config = dict(
    n_layer=9,
    vocab_size=8192,
    rope_fraction=1.0,
    qk_norm=False,
    beta1=0.95,
    schedule='wsd',
    decay_shape='linear',
)
Each number is 200 + 40 x the weight over its row's rms, rounded and kept within 0 to 999. Layers, rows and columns count from 0. The size before them is the row's rms in percent of the matrix's.

# layer 3 attention query, 256x256, rms 0.133, rows 255, columns 0-127
112,210,212,185,265,205,162,178,181,216,224,137,229,170,171,261,145,137,214,116,188,203,190,193,188,191,237,211,152,220,179,235,140,181,211,139,205,203,248,195,248,217,218,154,160,174,212,223,225,188,153,201,175,207,166,167,267,210,189,230,214,182,176,187,223,248,202,305,127,225,184,199,148,153,165,238,229,233,197,178,165,150,193,192,211,281,198,201,211,195,221,147,227,191,176,238,175,175,140,142,136,262,103,258,227,247,184,186,101,205,206,308,204,116,204,154,190,189,180,135,285,160,230,212,183,263,187,245,193
# layer 3 attention key, 64x256, rms 0.123, rows 63, columns 0-127
111,122,162,208,136,176,244,196,134,199,191,278,199,250,233,196,135,197,178,207,163,256,278,239,181,153,249,190,210,242,189,178,160,214,209,182,175,265,244,289,215,155,260,184,177,223,227,208,169,143,183,232,221,197,194,233,243,144,224,198,159,185,154,187,165,151,227,227,134,152,184,209,116,205,161,168,233,158,262,180,206,187,260,256,204,237,258,183,141,211,132,142,187,209,203,189,204,149,237,226,95,177,268,182,186,173,293,209,199,202,169,189,181,246,226,138,215,204,193,146,190,162,180,190,193,170,249,250,249
# layer 3 attention value, 64x256, rms 0.128, rows 0-4, columns 0-127
100,130,271,175,237,194,218,259,196,292,226,239,240,204,142,182,238,227,108,172,117,196,179,252,179,184,227,203,136,229,183,167,146,140,148,222,187,212,215,210,249,199,223,228,234,206,240,232,195,201,104,243,175,163,228,220,167,261,199,258,229,215,219,166,249,242,259,272,218,183,198,246,161,206,133,223,199,143,155,221,160,168,229,172,130,202,200,174,168,180,270,199,143,209,179,178,192,146,191,229,152,247,219,198,233,238,152,201,139,287,242,269,173,163,154,202,230,116,176,205,161,260,200,198,172,240,211,206,277
098,181,260,135,237,143,273,156,217,183,187,149,210,185,157,160,146,127,277,158,216,134,256,161,230,209,279,191,159,251,245,165,262,187,163,236,149,172,213,122,196,245,185,175,226,145,174,187,183,221,227,241,158,223,185,219,191,224,195,262,226,248,100,206,262,268,260,184,211,204,184,209,243,241,185,196,184,219,195,222,252,261,128,247,205,188,173,206,168,186,186,230,213,252,215,234,220,184,176,173,161,272,192,202,237,109,174,195,117,184,202,144,222,158,211,270,295,160,244,132,216,228,226,150,167,172,143,258,244
095,191,194,178,200,158,221,131,252,265,225,191,215,171,172,192,243,200,154,263,230,263,199,191,240,262,228,221,206,225,198,175,193,215,133,148,208,201,173,176,244,173,189,212,170,169,238,202,185,282,184,168,84,224,176,191,287,204,280,175,188,239,192,187,176,188,236,227,205,149,170,193,159,147,186,226,178,228,221,242,170,185,109,228,200,200,207,134,184,236,173,203,170,253,208,98,146,201,154,260,176,184,246,164,206,147,200,172,243,248,185,223,203,180,235,218,211,248,158,197,156,186,173,213,206,198,249,212,181
101,207,198,208,212,207,209,75,173,201,184,216,241,259,247,178,197,250,141,227,101,116,148,167,265,239,198,222,189,286,152,164,224,164,175,157,215,174,204,179,155,153,202,279,188,245,125,243,215,208,218,210,217,196,213,136,210,199,157,229,200,203,155,154,212,210,197,125,170,189,236,169,180,148,136,152,138,169,160,267,207,128,251,203,174,227,218,156,227,233,141,200,117,178,242,247,232,252,164,112,207,150,213,214,230,193,215,176,177,159,198,185,258,205,189,164,153,138,272,260,192,181,174,173,216,162,185,166,227
098,162,255,265,245,205,197,194,217,193,203,199,172,215,197,194,271,206,252,171,161,240,195,225,177,185,181,217,186,226,196,236,174,166,185,158,181,152,260,244,241,225,188,268,188,226,182,194,168,197,205,177,134,318,204,235,242,195,197,201,301,126,243,207,204,186,216,191,202,252,232,179,186,216,233,150,249,182,212,173,107,216,138,168,142,142,140,159,210,143,124,245,122,242,136,171,169,175,193,185,180,206,198,180,182,204,202,171,193,158,286,89,213,172,143,183,181,238,212,160,159,201,132,193,199,215,287,195,189
# layer 3 attention output (transposed), 256x256, rms 0.135, rows 0-4,64-68,128-132,192-195, columns 0-127
099,219,132,188,148,198,216,146,252,208,225,204,130,215,159,188,232,146,149,172,266,262,213,171,200,260,199,222,274,154,240,186,136,118,143,199,156,272,211,242,236,179,205,190,195,230,178,205,275,179,233,196,187,222,231,150,262,206,193,183,244,112,199,245,115,173,193,207,265,269,175,169,227,216,235,223,214,209,220,186,268,154,225,215,210,241,118,164,224,216,175,225,211,240,212,193,265,198,225,197,225,138,268,192,234,149,217,224,139,161,182,174,272,213,247,195,157,248,210,206,191,262,158,205,204,114,205,252,130
089,279,188,166,228,223,170,171,197,175,175,168,213,124,247,145,261,244,230,154,171,199,225,163,226,167,177,219,159,111,304,200,155,133,229,299,140,246,148,236,221,205,280,165,184,219,222,189,135,195,113,212,186,220,246,241,266,167,198,180,160,282,228,213,171,241,200,224,237,151,180,190,199,190,175,190,213,247,203,259,220,155,196,188,207,145,288,192,147,235,201,182,251,196,214,208,196,187,210,210,233,274,152,217,271,145,206,202,184,191,109,186,241,231,135,232,187,277,169,179,190,238,229,190,268,232,220,204,156
100,221,198,263,154,208,214,187,168,241,213,240,225,200,271,208,115,201,219,167,200,210,263,127,210,227,213,216,222,174,212,204,235,279,266,238,170,223,97,244,220,280,194,171,82,239,188,161,169,177,206,190,159,294,216,205,173,282,208,191,185,182,161,192,263,213,285,154,188,191,150,210,208,238,234,242,240,97,204,181,244,139,141,190,212,208,226,101,140,223,242,187,270,196,176,200,199,159,291,195,226,251,183,231,234,201,243,251,167,172,250,195,192,243,139,221,139,222,222,153,231,169,184,167,199,181,183,246,236
089,250,228,200,258,191,234,215,221,179,103,198,128,146,206,221,312,161,162,209,174,212,173,218,187,169,246,201,231,230,146,246,198,172,244,227,204,146,152,161,202,278,144,161,109,156,230,213,185,220,193,223,193,137,198,196,234,209,224,286,189,217,160,215,215,247,147,192,217,159,165,162,289,191,205,160,219,192,176,166,155,236,144,213,296,241,143,199,194,128,171,250,253,235,310,170,193,242,245,195,209,137,139,202,146,200,154,217,212,228,123,136,153,189,151,165,238,230,255,256,259,198,141,293,241,200,156,233,176
088,191,221,183,254,209,135,184,178,164,220,204,228,169,268,221,204,207,215,261,218,167,178,193,215,205,274,211,232,191,231,232,225,149,238,225,158,119,156,156,156,203,265,164,225,125,178,229,271,192,177,264,154,139,192,145,210,141,177,132,165,248,189,161,240,217,206,180,284,201,197,173,201,198,126,205,177,184,189,256,237,201,174,216,205,165,213,136,200,61,281,188,278,150,208,165,163,173,245,199,168,234,219,206,175,168,154,161,189,206,186,261,188,247,186,198,224,215,197,201,187,207,224,233,247,202,229,169,180
108,190,213,171,242,200,248,201,248,233,180,226,255,158,265,168,141,226,184,231,66,157,263,180,172,171,187,185,172,243,196,161,196,223,226,245,225,141,194,187,243,250,263,235,252,184,198,234,183,158,208,173,155,193,233,241,195,239,194,209,220,240,288,163,226,245,183,166,153,163,152,241,212,183,205,184,161,214,154,188,162,232,198,231,149,178,254,204,187,145,260,134,210,224,181,142,164,158,304,235,145,258,143,197,184,212,272,228,210,190,156,162,151,209,120,170,268,237,242,226,208,206,229,187,242,276,206,161,245
105,289,237,176,252,161,239,160,203,206,136,157,195,264,234,160,168,198,222,244,182,244,188,271,203,195,175,189,183,175,128,224,210,210,181,126,249,236,210,194,190,232,152,160,200,198,144,207,219,249,180,128,242,239,196,251,168,177,182,202,172,165,168,146,238,217,269,196,243,143,278,253,202,189,245,189,187,224,238,222,232,197,302,176,162,255,163,195,222,139,202,224,153,233,182,204,195,212,152,189,198,167,226,195,246,261,216,197,155,212,219,162,142,178,226,193,174,168,272,177,160,151,218,239,191,247,201,130,283
103,221,178,185,209,179,201,167,194,225,217,205,192,168,132,207,159,218,169,238,194,129,136,259,182,234,145,227,250,159,209,214,150,204,156,143,194,152,185,133,246,155,159,153,298,242,240,156,163,171,172,207,126,208,235,226,206,179,190,222,197,181,218,150,154,248,209,190,202,136,207,210,297,234,187,129,147,165,240,174,148,250,181,161,253,208,203,150,265,240,124,123,216,265,122,132,233,162,175,270,231,172,183,266,192,256,195,82,199,211,193,166,187,147,155,198,251,233,212,187,252,261,176,214,201,271,197,143,202
100,140,256,169,229,253,163,169,277,150,200,158,273,205,217,194,175,189,236,188,142,167,175,239,168,212,190,202,151,188,154,270,226,153,154,144,137,258,213,128,231,160,188,176,231,187,210,230,218,191,153,162,230,228,234,215,198,173,214,187,182,194,165,201,177,162,163,188,231,238,183,242,190,133,155,247,299,186,183,128,187,193,205,230,149,228,157,149,176,150,205,244,208,152,176,242,261,170,251,232,216,225,263,216,209,197,258,199,184,243,279,171,102,190,252,177,148,161,287,162,217,159,231,254,228,126,254,270,214
106,208,171,175,213,278,272,162,209,287,206,187,195,227,203,168,215,159,254,160,216,201,174,190,149,145,228,159,153,152,184,234,157,215,212,255,228,182,176,213,201,206,160,162,192,275,93,149,179,183,207,217,205,90,118,177,213,204,251,201,226,222,261,158,207,242,176,206,194,199,178,201,276,165,253,207,249,176,235,266,109,198,172,160,128,134,221,251,207,236,122,208,85,199,227,280,199,196,171,214,175,205,198,170,193,145,245,216,234,218,197,158,170,189,215,204,158,186,204,126,261,166,242,290,201,281,225,187,219
089,267,204,243,158,174,196,157,225,208,209,178,224,213,224,223,187,162,215,160,209,102,199,203,253,279,221,228,267,226,208,268,220,205,186,233,266,183,223,155,154,196,200,147,207,177,186,132,201,234,164,196,139,206,214,176,202,193,247,143,232,178,157,219,267,267,162,148,185,208,173,242,237,278,225,137,151,253,254,176,240,159,189,193,175,168,226,162,166,216,200,261,232,255,201,240,261,225,207,179,184,221,181,188,149,128,156,162,287,180,216,234,163,227,219,263,155,275,222,209,201,117,215,178,160,219,185,209,211
090,165,149,229,165,232,233,229,169,187,203,272,139,174,203,237,133,162,129,95,246,222,218,232,160,231,225,223,169,202,218,157,185,163,237,193,180,122,225,176,198,181,177,173,209,177,192,219,195,234,259,195,208,255,150,197,183,155,229,259,275,185,224,178,188,176,130,246,213,191,232,129,188,204,223,230,183,164,233,190,143,218,164,269,179,178,208,194,231,200,235,233,193,155,180,162,200,178,200,239,266,164,163,223,127,246,190,194,220,122,184,231,254,203,165,177,244,184,162,230,289,185,156,178,128,270,140,239,252
092,204,259,164,275,259,163,241,194,144,178,178,165,180,179,202,332,211,192,257,229,210,259,159,207,165,178,153,99,149,158,256,194,184,231,245,190,200,240,201,187,201,182,210,208,160,223,250,231,248,243,218,253,161,194,123,288,180,221,193,266,144,206,242,177,189,188,258,213,245,203,170,190,147,170,198,182,207,144,261,193,111,218,189,157,212,202,204,192,193,184,283,197,232,210,169,167,154,148,129,135,172,191,121,247,167,214,212,211,193,142,150,248,232,238,232,175,194,184,159,204,170,221,274,278,265,198,182,131
097,166,204,160,184,219,252,194,192,252,213,205,223,216,113,232,155,166,246,104,243,204,200,234,183,185,134,174,234,109,179,169,236,300,165,229,219,180,251,182,184,206,167,219,219,190,106,204,241,195,147,181,163,256,285,224,230,198,195,119,270,221,134,237,218,189,204,217,155,265,117,214,213,254,219,203,198,197,239,227,215,198,160,261,207,158,145,229,206,230,180,145,141,188,186,178,166,233,181,206,184,249,190,178,276,182,161,221,124,179,237,266,229,215,130,195,192,210,216,197,185,250,154,109,228,250,222,190,190
097,163,295,190,187,146,200,261,231,238,193,196,220,188,182,149,234,234,202,222,178,209,233,170,282,187,163,195,254,205,214,162,177,217,179,149,175,261,232,169,198,171,188,145,134,229,255,180,151,222,206,203,210,199,228,152,222,172,186,216,200,214,253,222,198,206,190,252,213,258,189,178,223,222,231,183,178,263,132,175,200,182,222,257,287,260,215,191,197,260,203,170,265,208,252,174,257,233,217,205,197,161,154,216,196,205,177,180,244,236,220,156,226,180,233,275,155,263,188,154,129,264,230,150,181,208,193,234,227
099,232,288,149,254,166,223,269,154,192,173,206,210,121,136,206,195,155,125,222,195,120,161,170,281,154,140,219,180,211,212,222,219,200,219,155,163,162,210,229,164,150,183,127,223,268,221,219,133,226,169,178,228,271,178,249,173,161,224,217,232,174,210,242,239,148,215,191,209,157,264,191,224,130,201,149,250,144,212,258,144,214,153,139,212,247,221,235,254,165,193,178,197,194,210,229,156,213,128,147,253,157,208,190,201,254,228,223,285,232,229,243,160,163,122,162,253,194,150,181,155,185,149,181,184,243,173,176,79
112,206,266,240,184,202,134,179,151,174,221,194,298,223,187,225,174,247,237,224,238,232,209,197,164,223,177,188,236,246,178,250,164,257,267,162,237,244,226,242,184,204,201,248,243,234,183,186,248,164,195,203,204,154,245,200,93,236,142,186,185,217,162,217,189,163,182,226,185,222,138,294,198,217,222,176,239,184,106,185,171,179,181,264,257,248,207,189,167,166,190,201,197,189,198,189,282,258,180,200,265,250,252,158,234,160,234,241,196,187,194,169,207,188,263,233,259,196,183,173,192,219,221,229,257,203,231,211,228
102,211,238,196,169,200,161,262,199,232,238,246,197,182,197,284,146,201,214,205,181,312,168,214,126,179,177,222,169,217,268,169,190,211,231,212,239,194,217,258,164,206,182,130,168,198,164,221,212,162,220,194,213,135,188,219,210,255,212,133,225,248,216,187,213,199,176,185,222,212,199,241,213,238,174,225,271,207,263,132,199,225,261,237,236,186,215,223,146,157,188,256,195,193,196,204,218,229,242,238,272,165,197,264,167,185,186,231,216,222,240,220,109,164,196,227,245,193,184,195,244,176,221,184,208,170,212,170,162
096,211,183,220,156,267,222,181,178,210,224,197,209,150,182,151,185,280,210,207,208,176,147,168,160,162,227,191,152,128,235,177,270,195,220,250,239,212,171,255,177,215,215,180,191,258,259,231,202,223,246,185,261,177,168,201,214,191,215,288,168,138,256,253,197,265,295,183,242,235,180,199,293,194,216,149,138,187,197,245,211,199,276,139,155,182,268,188,183,188,251,212,226,231,158,195,172,226,159,209,290,226,260,229,155,302,264,238,277,178,254,228,168,210,180,194,164,204,157,234,246,188,189,175,149,102,246,231,220